config.toml
n_layer = 13
n_kv_head = 7
head_dim = 64
norm = "layernorm"
norm_place = "pre"
rope_fraction = 0.25
bias = "all"
init = "normal"
init_std_down = 0.00414
lr = 0.00149
lr_mult_up = 0.605
beta1 = 0.9
beta2 = 0.99
schedule = "wsd"
dataset = "wikipedia_en"
Each number is 50 + 10 x the weight over its row's rms, rounded and kept within 0 to 99. Layers, rows and columns count from 0. The size before them is the row's rms in percent of the matrix's.

# layer 5 attention output (transposed), 448x448, rms 0.097, rows 98-127, columns 0-111
117:40 48 47 44 37 44 52 57 50 46 54 54 51 47 31 29 51 51 37 48 51 52 46 53 56 51 60 52 45 51 48 51 48 49 51 52 50 44 61 45 41 54 41 55 40 33 46 46 35 42 45 49 47 53 38 49 52 49 46 52 60 49 45 47 55 47 42 39 47 48 48 59 48 54 43 55 58 52 52 47 52 47 36 48 51 49 56 50 42 53 46 53 49 51 38 55 49 00 37 59 53 48 55 54 58 56 40 64 48 49 44 48
085:47 41 36 44 37 43 64 64 38 56 58 36 38 35 38 54 49 54 51 50 42 53 41 57 54 51 43 31 54 60 54 62 50 48 62 60 62 36 64 47 55 47 66 75 46 40 43 42 45 44 53 51 38 65 47 39 46 53 46 49 54 46 41 57 71 43 50 54 51 46 40 65 40 53 49 43 57 48 65 50 37 41 44 57 43 37 45 66 64 53 46 53 43 57 51 45 58 05 54 60 54 63 39 67 48 38 43 35 53 67 45 42
081:48 51 44 46 44 41 53 47 68 55 55 40 46 61 45 45 38 52 51 60 49 47 43 47 49 49 63 37 54 80 53 38 46 42 55 40 60 53 48 42 53 56 45 48 52 40 38 60 47 45 51 57 52 41 62 62 64 49 61 52 49 33 55 46 52 54 37 57 52 46 49 52 59 52 57 51 49 37 40 57 45 52 46 42 39 60 52 59 43 50 48 51 50 32 54 52 38 00 54 39 47 59 62 41 60 50 39 49 49 46 50 36
092:42 39 39 45 40 60 28 49 47 50 47 31 37 45 55 43 50 35 52 60 55 61 58 53 44 57 53 42 53 51 48 42 44 55 63 45 61 36 56 56 53 49 56 45 47 47 45 51 58 52 50 57 28 59 57 45 65 47 59 59 49 51 59 58 63 48 37 51 42 55 64 60 61 50 65 60 56 51 49 55 47 39 59 47 61 67 45 43 63 39 53 47 43 68 33 42 28 99 50 45 52 40 51 52 44 44 50 53 45 47 65 25
089:54 44 52 46 45 35 69 52 49 52 50 50 43 50 49 47 46 46 42 54 32 45 63 48 47 54 36 53 36 54 41 54 42 50 59 49 51 38 59 41 50 56 42 50 59 46 35 49 57 37 49 55 41 53 44 52 51 50 50 56 70 50 43 48 46 59 42 52 59 58 49 47 53 54 52 34 45 42 47 57 48 48 42 63 59 58 71 47 52 53 45 46 34 57 43 56 49 00 45 59 45 45 52 46 45 48 47 42 43 50 42 58
109:40 58 44 43 40 39 50 61 49 46 51 55 51 40 39 52 52 53 49 39 39 50 48 58 42 44 47 44 53 44 51 47 45 48 56 58 57 45 62 56 44 49 49 54 56 37 50 47 45 47 44 59 53 48 30 57 55 47 55 62 59 53 51 48 47 50 50 47 39 53 50 59 37 48 50 61 60 61 42 44 39 49 52 43 47 41 50 60 53 52 50 48 46 56 54 44 48 00 52 52 47 51 34 37 52 46 39 66 73 54 49 42
085:56 49 38 57 55 61 53 36 55 60 57 44 39 37 65 42 49 46 60 51 58 55 38 56 58 52 46 44 59 51 54 44 63 57 40 49 75 42 43 50 59 54 61 58 45 36 40 46 50 49 52 40 59 50 53 55 59 37 32 37 37 57 36 66 67 42 65 46 58 40 59 47 50 62 39 39 68 47 54 55 42 42 45 48 48 41 53 53 39 50 53 60 47 43 45 43 45 99 48 63 47 57 56 71 43 57 53 41 31 58 40 49
102:64 43 48 70 48 46 55 49 55 51 60 49 52 53 61 44 43 50 44 61 57 57 50 56 50 47 47 56 66 37 38 58 73 62 51 54 47 49 60 54 53 48 58 58 46 34 33 64 58 47 43 36 45 44 46 46 44 45 49 49 57 63 45 35 48 65 56 30 48 47 43 50 56 50 40 54 48 49 51 42 59 61 51 50 66 51 62 54 35 44 50 49 54 61 26 41 47 00 54 68 48 33 63 54 46 52 51 45 38 47 34 42
095:64 36 42 51 43 58 63 44 31 46 51 53 42 56 51 40 61 55 58 48 50 55 49 56 60 40 48 60 41 39 50 52 50 53 39 54 69 37 52 44 59 52 61 40 53 50 57 63 58 44 51 55 45 45 44 52 47 48 53 44 49 55 47 50 57 61 39 53 58 50 39 34 50 63 47 40 54 44 58 55 49 45 43 41 54 43 50 46 59 55 41 46 42 53 38 41 47 00 48 76 50 44 61 56 62 55 50 28 40 42 41 54
086:40 58 52 45 54 75 38 63 69 39 70 57 61 53 33 43 41 45 38 50 54 52 67 64 41 62 51 50 55 54 50 31 40 49 62 64 56 48 49 45 47 60 31 64 42 43 56 37 39 53 52 65 43 40 55 56 56 47 60 50 54 58 56 65 52 41 33 62 58 63 56 68 63 49 47 61 42 44 45 40 50 74 48 51 55 51 41 54 53 51 43 48 54 51 51 59 35 58 40 37 63 50 39 35 43 52 49 67 62 52 58 51
095:30 45 48 36 39 46 49 43 31 44 39 63 41 36 54 36 62 44 42 32 49 56 37 60 54 56 64 47 51 46 45 53 60 47 36 57 57 51 40 43 42 60 49 51 45 54 69 42 40 49 45 55 59 49 54 39 68 65 45 52 57 60 40 60 44 45 53 51 54 44 39 36 40 57 49 46 54 52 60 40 45 35 52 50 34 50 52 37 38 58 50 57 44 41 60 60 57 72 38 59 48 40 39 57 45 56 32 45 55 49 33 56
090:45 73 43 41 45 42 45 41 51 60 46 59 42 62 29 33 50 60 34 45 56 48 52 42 51 42 56 33 65 53 56 37 55 58 53 46 56 48 60 44 57 55 44 39 41 33 43 53 44 41 73 50 60 49 51 61 37 53 53 58 56 55 46 39 46 42 40 37 51 56 51 52 59 43 42 54 60 60 45 38 42 44 55 51 59 45 57 53 51 42 57 57 59 57 49 48 39 00 52 39 53 48 62 47 66 53 36 74 53 58 64 52
091:52 36 55 49 40 45 63 50 38 59 52 41 63 44 58 50 31 51 66 47 54 47 54 44 52 55 49 46 51 51 42 50 34 50 43 56 48 52 45 55 44 60 48 65 70 61 43 54 52 58 50 52 56 61 49 57 59 55 67 59 59 44 78 43 43 57 39 52 52 40 32 49 65 35 55 51 50 38 51 34 54 50 46 41 48 62 46 55 53 53 54 43 54 61 37 60 66 00 48 57 65 50 45 41 57 37 53 65 46 52 42 37
103:65 36 37 55 44 61 58 47 42 54 54 41 49 55 50 42 56 58 65 65 40 64 44 60 58 51 47 50 53 44 53 56 60 58 43 52 57 48 44 40 59 51 70 35 61 37 46 62 60 41 49 52 41 54 48 55 55 48 49 54 49 52 49 51 56 62 42 60 55 43 36 44 46 61 44 48 42 43 57 55 49 57 51 57 47 51 53 45 43 58 36 37 48 53 45 43 51 00 53 76 52 36 56 50 51 45 52 31 36 49 47 43
103:43 48 46 56 47 44 44 56 50 55 55 47 51 40 54 48 36 43 43 46 60 39 57 46 48 61 48 32 55 68 64 46 42 53 54 51 55 53 62 56 50 54 44 74 48 49 39 36 52 55 51 44 53 56 50 43 59 45 53 58 52 57 44 51 51 47 48 36 41 53 71 67 52 56 52 47 52 63 49 49 37 42 51 58 55 58 48 57 41 50 78 45 39 42 35 49 64 99 49 19 44 56 50 41 46 46 59 63 60 62 51 45
082:48 61 53 57 46 25 36 48 64 58 35 31 57 34 46 54 53 47 45 53 47 66 52 54 39 49 62 42 62 39 43 50 51 57 63 37 37 64 63 57 48 48 49 48 50 38 26 38 49 47 43 46 51 42 57 50 52 49 52 65 49 41 63 33 35 48 55 41 49 56 74 56 58 46 48 63 43 65 48 49 51 44 64 57 67 59 36 68 55 55 51 38 45 56 48 29 39 78 56 39 42 40 63 43 47 51 50 60 53 43 50 40
084:50 62 66 45 56 57 43 55 51 52 42 43 49 35 49 49 41 46 53 44 48 36 63 61 56 52 52 54 53 54 47 41 49 55 56 56 33 41 50 58 30 39 37 65 38 58 46 30 55 55 60 50 40 74 45 41 68 47 45 54 50 53 59 59 51 36 58 52 52 54 76 68 44 46 53 58 56 52 48 46 46 43 59 53 49 62 42 45 57 44 61 44 47 49 63 49 43 99 55 32 60 46 30 48 38 39 57 58 58 42 58 41
090:48 52 45 57 48 43 59 49 64 45 60 45 49 48 45 53 41 54 46 58 54 50 57 49 46 47 59 46 68 57 47 51 56 60 66 50 48 38 62 61 48 55 48 49 40 37 37 54 51 55 47 44 37 58 39 46 37 41 48 53 70 54 38 41 58 59 35 49 64 64 49 61 47 48 57 52 55 56 57 32 54 65 40 55 67 48 67 42 42 42 54 54 44 56 48 42 36 00 66 55 52 49 44 55 41 33 37 46 48 46 49 56
093:49 41 46 47 47 51 54 57 44 53 43 68 68 58 51 58 52 46 53 43 67 37 44 47 56 38 53 57 55 49 57 50 40 40 40 44 57 59 50 57 47 42 42 58 47 57 65 56 40 61 58 49 57 44 48 45 53 57 53 43 48 45 51 43 47 58 56 37 31 43 48 37 58 44 49 53 49 44 49 51 44 56 60 42 44 51 54 32 35 49 48 53 68 40 53 56 68 99 56 36 44 48 57 41 60 55 50 68 55 45 60 45
108:33 51 39 38 39 38 57 53 56 52 53 47 33 34 46 47 45 40 47 54 41 60 44 54 54 46 67 35 65 61 54 57 58 49 46 60 56 45 52 55 43 56 57 38 45 42 51 56 46 30 50 59 55 44 55 55 43 57 59 67 55 44 39 46 40 51 48 49 59 46 36 55 40 56 47 64 57 53 53 43 57 37 42 38 32 45 50 52 54 48 47 43 53 46 47 52 56 00 59 43 60 60 53 46 59 56 39 57 66 55 53 30
076:47 65 73 46 34 33 38 57 65 48 28 53 52 53 39 58 50 51 39 45 54 43 53 46 57 35 54 56 41 49 49 52 50 48 54 51 30 53 57 60 41 45 41 69 30 70 45 37 28 57 55 53 51 51 42 49 39 58 50 54 56 45 55 51 30 45 59 40 47 53 66 66 51 44 50 63 51 59 40 42 46 40 53 44 50 54 40 57 61 36 62 53 50 49 41 55 60 99 47 35 46 52 48 50 55 54 55 62 70 46 61 44
099:55 50 66 47 53 69 55 49 64 49 58 42 37 38 54 43 43 44 58 43 51 46 46 46 52 56 44 35 52 64 46 48 54 33 50 45 41 51 50 41 61 60 47 61 50 52 47 37 39 49 56 55 38 60 42 48 51 46 46 40 62 53 43 56 67 54 51 63 66 57 52 69 48 64 52 54 56 46 59 48 43 42 54 56 49 54 53 63 34 55 52 42 43 50 51 43 49 00 52 55 49 52 44 43 41 40 50 43 47 60 50 51
104:65 40 54 44 58 56 59 48 65 50 37 54 42 56 55 66 45 47 53 43 62 42 45 34 60 49 54 61 54 52 44 46 43 33 44 43 39 44 32 64 59 44 37 50 48 78 60 54 41 55 60 56 42 37 54 44 39 58 48 47 51 42 40 54 41 44 56 54 45 53 49 47 55 53 55 49 52 41 63 59 53 47 59 49 58 53 61 35 52 48 44 58 62 41 62 38 54 99 56 51 48 55 58 58 55 59 37 46 39 43 56 57
114:55 36 44 52 57 54 47 57 45 44 55 39 54 57 49 47 54 41 50 59 62 49 50 51 49 48 57 60 61 41 43 45 47 51 42 57 56 48 42 60 47 37 38 59 56 60 57 59 46 53 46 43 51 54 47 57 42 47 60 52 43 64 49 48 48 44 39 49 51 46 46 53 50 52 47 48 48 59 59 51 63 62 59 49 58 55 58 45 42 46 46 43 55 43 37 37 58 99 52 47 63 37 55 50 57 53 45 56 50 34 52 52
095:53 44 57 52 51 46 41 52 49 37 54 39 49 46 45 47 55 41 52 52 56 58 72 55 43 55 69 58 47 48 51 44 61 60 51 49 39 56 53 59 35 59 52 38 44 58 51 50 41 49 37 54 33 59 51 41 73 40 48 64 40 43 56 56 43 46 37 49 59 65 63 63 28 60 58 57 54 63 48 42 56 68 52 55 61 67 56 45 41 53 58 41 51 48 43 40 41 70 51 28 62 51 56 37 35 32 45 53 45 36 61 50
089:35 51 49 42 37 43 57 56 60 54 42 46 46 37 38 48 44 46 49 46 50 48 45 61 49 56 54 40 48 62 56 41 50 58 59 46 62 45 56 67 43 56 37 64 48 39 33 43 44 43 48 53 47 60 40 47 68 45 44 65 67 53 46 52 53 40 50 37 48 53 53 83 33 49 53 42 67 64 45 50 32 48 49 59 51 52 50 50 46 52 54 50 44 57 46 35 57 13 55 33 49 58 48 49 45 34 27 67 49 53 51 44
081:42 38 60 36 52 49 54 62 61 51 40 33 51 34 41 66 45 50 52 52 64 40 47 32 60 48 52 50 38 54 54 52 30 53 47 50 36 57 38 62 44 47 28 75 50 70 37 49 45 58 45 48 56 60 40 50 47 58 48 54 73 46 49 41 38 52 58 47 46 48 57 59 49 38 47 58 68 43 46 42 56 41 58 47 54 48 40 57 58 51 58 47 52 57 44 53 63 99 52 39 50 63 54 49 52 41 63 64 57 42 53 47
075:55 52 57 47 48 44 50 48 67 39 53 25 59 37 41 63 46 48 57 60 46 56 51 44 52 58 31 48 41 53 49 55 31 43 41 44 40 46 52 55 46 33 39 68 42 42 19 50 53 47 50 53 29 55 30 64 55 29 43 56 52 43 47 45 42 52 30 56 52 48 47 68 34 59 47 56 57 41 51 56 59 63 57 50 62 47 51 74 64 53 41 45 47 49 46 30 50 47 51 45 34 55 47 45 44 53 61 48 50 41 60 39
094:70 40 23 68 45 59 56 56 36 49 54 42 52 61 59 48 64 56 62 59 41 63 49 63 49 42 50 58 60 41 47 54 69 55 51 53 50 47 46 36 62 44 76 40 58 31 54 62 55 48 39 50 34 49 59 55 50 46 51 43 40 49 48 56 64 56 52 58 41 44 39 37 42 63 39 46 34 45 56 58 54 59 56 49 49 42 60 39 59 53 35 51 60 50 48 33 44 14 48 72 48 38 62 60 53 48 34 18 31 47 47 42
095:28 49 54 46 41 49 52 44 45 39 50 40 34 42 41 43 61 56 53 51 62 60 38 45 50 55 55 43 51 61 32 55 58 53 51 49 46 51 55 48 50 34 57 56 46 52 56 65 46 60 35 55 53 64 44 41 53 68 46 65 60 53 49 41 52 50 51 61 57 55 51 51 41 52 60 60 49 51 48 47 45 33 46 48 46 48 63 44 48 35 58 51 51 60 49 54 45 65 52 53 56 29 30 63 40 37 38 43 51 42 56 49
# layer 5 attention value, 448x448, rms 0.066, rows 99-127, columns 0-111
087:42 44 55 51 63 32 47 32 75 49 42 45 52 18 66 48 53 51 41 37 63 56 34 42 61 46 57 57 51 54 30 53 54 66 57 35 42 36 32 44 48 50 26 44 58 56 29 63 58 49 51 32 70 46 60 49 48 51 46 64 45 54 55 60 20 62 58 40 61 37 45 25 53 54 47 60 46 51 31 46 62 56 47 37 57 60 66 54 54 57 47 53 69 54 52 53 44 54 52 50 48 48 62 39 47 57 53 37 56 38 60 44
083:51 43 35 36 51 42 39 64 51 28 45 41 41 47 42 53 39 64 36 47 47 58 60 56 58 59 45 54 44 46 53 48 48 65 67 42 44 55 49 57 45 41 39 50 40 50 61 51 38 44 56 51 44 62 55 37 58 47 50 57 59 52 48 54 57 61 65 36 54 54 35 42 44 49 38 41 40 50 52 47 57 45 42 68 46 54 58 39 56 59 51 41 47 49 37 48 53 50 46 51 41 55 51 58 38 52 44 55 60 52 46 49
089:66 38 54 35 50 61 59 69 33 21 47 56 59 42 59 51 51 42 49 25 49 48 39 38 49 46 40 59 45 58 36 51 55 45 43 52 38 53 53 41 51 36 46 64 62 56 47 41 46 45 46 30 73 50 59 50 53 55 67 45 39 50 58 43 40 56 47 47 44 59 24 50 42 51 49 45 45 40 68 29 44 66 47 55 46 53 52 58 51 59 48 49 45 42 63 56 60 59 53 58 58 48 72 35 56 45 32 38 56 51 46 54
082:60 48 38 53 63 48 50 58 57 47 52 33 58 31 55 53 73 55 58 41 52 60 44 51 38 29 55 50 50 51 68 53 50 39 39 58 51 39 45 56 51 63 56 51 51 49 46 63 40 44 33 53 65 53 47 51 58 55 55 76 37 55 56 58 57 56 57 51 47 44 52 53 48 60 54 64 50 42 43 54 43 46 33 56 53 51 49 55 57 54 42 52 54 43 55 55 54 49 58 54 60 50 43 45 41 70 51 45 61 54 47 46
096:45 48 57 49 52 68 51 49 66 49 60 64 52 52 63 31 55 48 59 55 48 44 31 60 63 41 49 58 45 72 46 46 54 43 43 56 55 46 58 46 46 49 56 52 35 46 35 41 64 42 44 47 52 51 45 54 47 50 50 65 46 42 45 70 55 38 39 53 55 43 43 32 54 45 35 34 54 51 49 65 75 66 48 27 62 47 65 61 47 52 61 59 57 58 49 56 47 37 33 54 46 46 53 61 31 49 52 28 51 39 35 61
085:56 43 50 62 49 48 62 44 58 62 51 56 64 54 51 55 38 45 39 32 57 44 51 50 49 49 54 57 45 69 46 46 37 66 54 46 41 48 33 31 47 36 49 44 54 58 40 48 65 60 63 59 56 63 54 45 43 50 45 53 38 43 45 50 46 72 41 46 53 60 26 39 61 50 51 54 49 63 57 44 34 47 59 52 43 62 48 57 47 49 45 57 31 45 45 59 44 59 59 52 61 47 45 50 39 38 38 44 51 57 54 47
097:61 49 52 59 63 64 55 46 45 38 54 42 52 32 58 44 30 52 47 43 58 55 47 46 61 48 55 47 58 61 89 49 42 45 35 46 45 50 45 44 32 33 64 50 52 53 41 39 71 57 41 47 45 58 54 34 50 42 50 58 45 56 41 60 58 40 33 56 46 47 58 46 57 57 60 50 64 52 68 57 25 58 35 49 51 62 52 57 52 43 41 49 48 43 50 62 51 37 64 48 50 55 45 42 49 38 43 43 55 53 52 43
083:44 37 65 45 41 40 65 43 65 45 60 46 49 46 49 58 48 53 50 44 40 52 61 49 54 45 69 39 64 55 55 65 47 53 47 59 57 37 41 42 39 50 55 36 53 55 27 48 48 53 43 53 60 48 55 31 48 61 43 52 52 54 30 43 41 51 41 53 52 40 50 36 48 50 48 39 54 66 50 45 45 55 48 41 57 54 52 76 39 49 49 57 58 60 61 58 52 37 66 39 63 56 50 37 34 49 38 64 75 69 54 45
088:62 48 39 28 35 40 54 49 18 37 28 50 43 53 59 56 58 51 40 51 55 50 49 68 42 44 41 58 50 46 48 45 50 38 57 38 49 52 50 54 47 44 52 44 60 44 72 59 40 58 54 54 46 47 55 46 56 55 50 50 42 32 56 49 69 49 61 52 59 38 45 60 30 40 48 57 39 59 40 65 50 42 45 45 48 41 37 25 47 50 57 40 47 50 49 43 76 57 48 54 58 48 64 54 75 38 56 46 39 34 41 50
096:55 54 61 54 35 44 52 50 65 61 63 50 60 64 46 53 60 52 81 72 66 52 60 62 40 51 56 45 60 57 48 47 42 45 53 62 56 46 38 57 74 42 36 51 55 54 57 67 44 55 66 60 35 55 39 66 44 41 39 42 44 51 60 55 53 71 39 38 55 42 50 57 56 46 54 53 39 57 33 64 60 42 56 34 55 38 46 53 51 38 48 55 67 60 45 40 49 45 47 38 46 58 48 53 56 77 56 44 62 53 71 51
091:50 54 58 43 61 52 52 46 51 30 46 42 42 52 56 41 26 65 42 45 47 34 44 59 39 58 50 41 41 44 53 42 54 44 48 57 41 56 43 53 48 38 39 46 50 46 34 51 38 55 30 46 43 32 50 42 50 48 46 53 56 48 80 56 56 40 63 52 51 42 54 21 30 46 35 44 34 23 74 52 45 45 49 39 54 55 58 46 63 45 43 60 33 39 46 56 52 49 43 51 49 50 31 67 38 40 52 43 55 57 40 44
092:46 46 53 45 48 60 36 64 57 43 54 63 40 39 44 44 54 45 40 57 37 52 42 50 58 53 54 55 48 53 69 52 48 47 41 62 67 41 67 53 43 46 59 58 23 48 51 51 39 49 60 37 61 46 44 54 28 50 47 37 47 45 32 52 39 44 50 41 53 45 62 43 62 55 47 35 63 62 60 70 39 53 45 51 46 49 53 48 32 49 48 46 67 55 60 57 54 46 47 46 45 55 52 36 46 57 55 33 58 38 44 66
087:60 38 47 45 61 48 62 47 60 40 63 37 48 49 53 59 51 46 34 47 57 44 63 59 58 54 66 48 63 68 65 67 47 47 54 52 50 35 38 63 39 46 54 54 51 52 33 51 50 46 36 31 61 59 62 27 51 40 50 48 54 61 48 46 43 59 50 41 49 45 63 51 53 59 57 46 62 61 56 37 45 54 43 37 54 56 48 59 46 55 59 55 55 53 58 69 44 43 71 50 66 55 51 41 46 49 26 56 57 75 62 39
101:40 48 48 49 50 52 36 50 64 56 47 49 47 47 39 36 42 48 48 32 54 47 41 44 46 32 47 62 42 57 52 43 52 50 52 45 53 58 50 34 44 37 52 54 57 55 66 50 63 51 46 50 45 48 51 66 49 56 46 48 45 44 49 51 50 38 56 52 51 60 54 58 43 41 41 70 49 28 53 41 57 53 53 51 45 43 55 57 61 57 35 47 71 49 51 51 49 66 35 62 48 42 48 67 40 34 33 30 35 34 41 47
085:61 45 48 30 49 68 54 58 52 27 62 31 47 56 47 44 51 52 47 41 47 39 44 41 50 56 45 48 46 62 82 67 64 52 40 62 49 56 50 76 39 47 68 43 42 51 57 56 61 54 41 33 43 56 35 46 54 60 50 47 43 41 66 50 43 42 62 50 43 74 47 45 59 59 29 50 54 33 58 47 61 68 52 56 44 51 57 35 68 56 56 48 55 54 44 46 51 50 35 62 44 36 48 59 58 30 65 37 56 46 49 56
081:47 47 25 56 54 51 44 57 42 70 44 58 60 58 46 40 57 33 50 41 58 53 29 50 44 51 51 62 51 55 40 56 63 33 35 37 54 51 64 48 63 43 61 59 62 55 49 59 54 51 49 48 59 44 56 65 46 46 50 48 42 47 40 45 44 65 47 59 53 61 42 59 51 44 48 53 52 61 57 46 73 53 52 50 49 39 51 56 45 60 44 41 61 54 44 50 53 63 31 56 30 47 68 55 61 56 46 35 29 31 41 71
086:61 43 54 48 68 52 53 51 38 29 55 42 54 31 62 30 37 60 44 44 59 58 40 45 61 38 53 53 64 64 59 41 47 39 45 35 42 41 43 51 48 36 60 44 60 60 46 42 61 61 41 42 54 58 55 36 55 54 51 71 40 55 61 63 45 43 51 54 49 41 57 47 47 46 50 46 44 51 56 62 63 43 50 53 55 60 51 56 65 53 40 41 63 40 54 67 62 42 65 51 46 49 55 60 58 56 56 43 41 50 41 56
084:43 61 52 49 36 55 36 44 51 56 57 65 44 65 50 65 26 44 58 65 31 55 64 35 44 56 55 35 53 39 58 29 59 48 49 61 52 68 50 52 57 56 51 37 53 45 60 47 48 33 43 49 37 56 42 57 37 38 31 40 67 49 60 42 70 31 35 46 39 58 59 49 37 47 44 44 43 49 39 46 29 45 58 52 48 55 48 70 51 48 54 59 49 50 52 43 44 56 42 37 54 60 63 41 44 39 45 66 56 44 47 61
104:40 50 66 48 65 48 51 52 47 45 58 58 48 46 59 35 49 67 66 46 37 42 39 58 56 56 45 49 44 50 36 61 51 43 54 46 49 49 50 37 60 40 34 52 36 55 48 46 40 51 49 49 38 47 46 37 52 59 47 40 49 55 76 58 60 56 44 54 59 30 46 21 60 39 52 49 49 49 45 70 54 55 65 46 69 52 53 53 54 35 48 56 63 49 56 52 39 41 50 51 39 48 47 68 39 60 58 40 58 44 44 53
074:38 61 44 53 59 56 37 53 42 63 55 58 66 43 49 44 65 60 61 48 48 53 38 44 43 51 41 48 44 35 38 49 55 59 33 58 62 56 62 26 64 65 45 55 59 43 60 63 58 48 37 53 43 20 52 67 58 48 55 58 54 51 55 50 61 33 44 71 44 65 47 44 24 47 48 42 51 39 52 54 58 45 55 71 48 42 62 40 59 45 45 46 49 53 57 33 51 55 28 53 38 32 54 66 48 48 56 47 36 35 38 56
094:33 39 28 48 45 30 47 43 43 61 40 50 56 51 49 43 58 57 19 51 53 50 53 66 62 64 56 61 57 52 42 53 39 60 47 43 47 37 40 34 38 52 50 50 56 57 47 49 57 61 42 46 63 56 65 43 52 41 42 59 44 48 35 51 51 52 43 39 58 30 22 53 38 41 62 55 61 60 54 54 57 51 54 64 51 47 45 39 53 54 39 48 51 62 44 62 64 47 66 51 41 49 77 82 61 47 29 47 29 41 52 39
093:39 54 48 54 48 43 37 64 42 61 52 38 51 63 69 73 41 50 62 54 33 58 68 42 29 61 58 40 55 36 63 46 45 61 38 43 46 60 53 36 57 54 52 35 66 46 57 48 39 40 49 56 55 49 59 57 54 30 55 30 53 55 40 52 58 56 34 48 38 50 55 57 48 49 64 43 51 68 45 54 40 45 54 56 47 61 53 59 33 50 41 47 45 45 59 52 46 57 52 37 58 51 57 31 41 57 65 59 52 58 53 54
094:48 48 49 59 38 61 38 50 40 44 40 51 49 67 68 72 47 57 64 42 55 60 60 42 37 58 57 39 51 66 67 42 47 54 56 43 55 63 42 30 58 34 55 44 43 46 56 56 38 61 60 52 32 53 51 61 42 44 51 30 37 37 52 47 59 56 48 60 44 58 65 53 45 45 57 52 54 42 44 43 35 34 56 41 49 58 41 57 51 39 44 58 60 46 59 47 57 49 48 41 59 58 31 47 48 52 50 52 49 48 60 44
099:65 44 43 41 65 75 53 57 42 40 48 38 54 35 50 39 41 56 58 32 56 59 48 36 42 55 43 54 53 53 65 58 47 43 53 46 49 45 60 41 59 28 72 54 70 46 60 42 50 52 52 35 51 45 54 57 49 52 45 35 45 68 61 42 64 72 61 65 50 47 49 63 55 47 50 56 51 49 55 57 70 42 50 42 57 44 34 35 64 54 31 46 65 52 34 43 50 39 54 57 31 43 39 60 75 54 48 41 29 50 41 53
085:49 49 46 49 64 46 43 43 58 58 64 35 50 28 74 44 40 47 68 34 52 43 26 46 47 31 50 61 46 53 58 50 48 56 52 42 56 38 48 27 42 30 60 51 55 57 55 63 64 49 43 33 40 51 59 55 49 52 41 57 42 46 46 54 48 56 56 49 53 49 56 29 55 42 39 59 51 28 61 35 73 60 56 44 51 56 57 59 58 60 44 47 53 47 55 63 50 48 31 62 41 39 43 64 49 60 48 35 50 45 42 58
076:54 57 45 70 63 59 33 47 39 72 56 68 43 55 61 43 51 57 56 49 43 51 22 63 58 38 44 56 39 51 42 41 58 60 39 53 67 50 68 18 55 46 69 51 38 54 73 55 49 50 48 50 50 47 49 64 50 47 48 48 34 41 45 52 38 37 54 68 57 64 53 56 63 49 42 44 56 44 37 45 57 55 68 60 43 43 63 41 35 55 47 50 46 41 62 56 50 57 32 53 55 33 51 54 54 54 56 31 33 30 34 61
077:57 50 37 53 67 52 42 59 39 61 27 45 49 49 58 57 52 58 49 35 46 57 38 54 63 49 49 54 46 54 47 49 66 57 43 38 48 31 61 27 45 41 70 40 54 44 70 52 46 52 53 45 72 53 66 54 60 63 49 55 40 23 69 56 43 44 64 56 54 69 44 42 60 50 31 47 54 50 36 50 63 63 47 58 48 53 55 47 53 57 48 39 35 33 64 53 51 54 32 53 58 42 48 70 54 38 43 33 50 41 35 51
092:67 41 54 46 60 56 55 45 54 44 59 40 55 37 60 60 47 45 51 53 47 40 63 55 61 62 51 34 56 60 67 65 46 46 49 51 41 49 35 76 45 46 45 54 65 48 31 37 58 41 45 32 64 54 56 31 45 43 61 64 54 65 53 46 35 64 46 44 52 52 56 57 46 56 54 41 56 62 56 41 40 46 38 42 52 67 44 57 47 48 46 48 44 52 52 70 41 35 71 48 62 52 46 09 52 47 41 57 72 75 63 41
095:71 57 60 57 63 56 48 47 40 53 35 51 58 50 72 47 47 66 63 40 45 38 52 58 52 53 47 51 66 59 29 58 50 51 48 48 48 43 43 43 62 33 38 72 43 53 52 51 50 66 47 37 58 54 56 63 59 35 59 48 42 47 55 58 44 49 33 50 47 53 52 51 49 38 32 52 55 54 69 41 66 60 58 56 57 35 57 58 51 55 38 39 41 44 56 52 58 50 41 53 32 53 57 50 65 81 55 47 59 59 54 51
# layer 5 attention query, 448x448, rms 0.0932, rows 128-129, columns 0-111
091:58 64 48 46 35 71 26 50 47 53 46 45 58 56 49 65 64 40 52 44 62 52 55 47 35 46 60 57 55 51 56 45 49 58 51 62 23 66 64 45 62 60 48 51 45 44 53 67 51 43 44 47 49 47 52 50 37 34 53 44 55 36 49 48 64 69 54 54 63 56 47 64 43 59 50 41 49 44 35 55 59 58 64 51 47 64 51 60 52 30 59 61 65 54 56 48 38 30 40 76 52 58 38 60 42 46 35 52 51 61 54 53
099:58 43 55 57 67 62 40 45 64 40 58 43 49 46 54 60 56 55 29 57 60 48 42 46 53 41 57 56 45 33 45 52 44 49 51 55 42 51 49 29 38 52 44 39 49 53 50 46 67 41 32 57 53 69 53 41 38 64 30 34 53 35 43 59 61 55 62 50 52 75 45 44 54 60 34 45 69 55 36 55 32 67 38 66 68 56 53 50 59 48 60 46 63 50 52 58 38 49 47 69 61 32 36 59 42 43 30 49 33 43 59 54
# layer 5 attention key, 448x448, rms 0.0889, rows 128-129, columns 0-111
127:52 63 65 38 46 47 62 55 49 36 43 51 39 39 50 68 54 49 62 38 46 54 38 34 55 63 43 64 57 39 53 54 60 49 45 38 28 39 76 63 59 39 51 26 51 52 55 41 57 51 46 65 65 56 44 41 41 43 25 39 67 49 52 55 57 47 51 62 80 40 53 46 50 47 44 65 45 32 63 71 48 45 35 47 45 55 45 51 43 40 56 51 63 56 67 52 52 44 40 39 51 43 50 55 49 68 64 54 48 48 31 76
116:39 46 38 43 37 55 59 25 44 58 68 60 44 65 39 51 48 63 43 45 52 57 34 66 41 57 45 45 33 38 41 46 54 36 43 58 52 74 44 56 51 41 39 47 34 50 71 59 42 39 51 54 57 54 49 66 52 48 49 51 62 56 45 69 59 42 58 57 53 65 49 55 51 45 56 64 62 39 46 45 66 45 53 49 35 52 43 46 54 59 33 54 53 55 32 63 59 53 32 44 47 49 44 43 36 54 35 37 33 45 62 24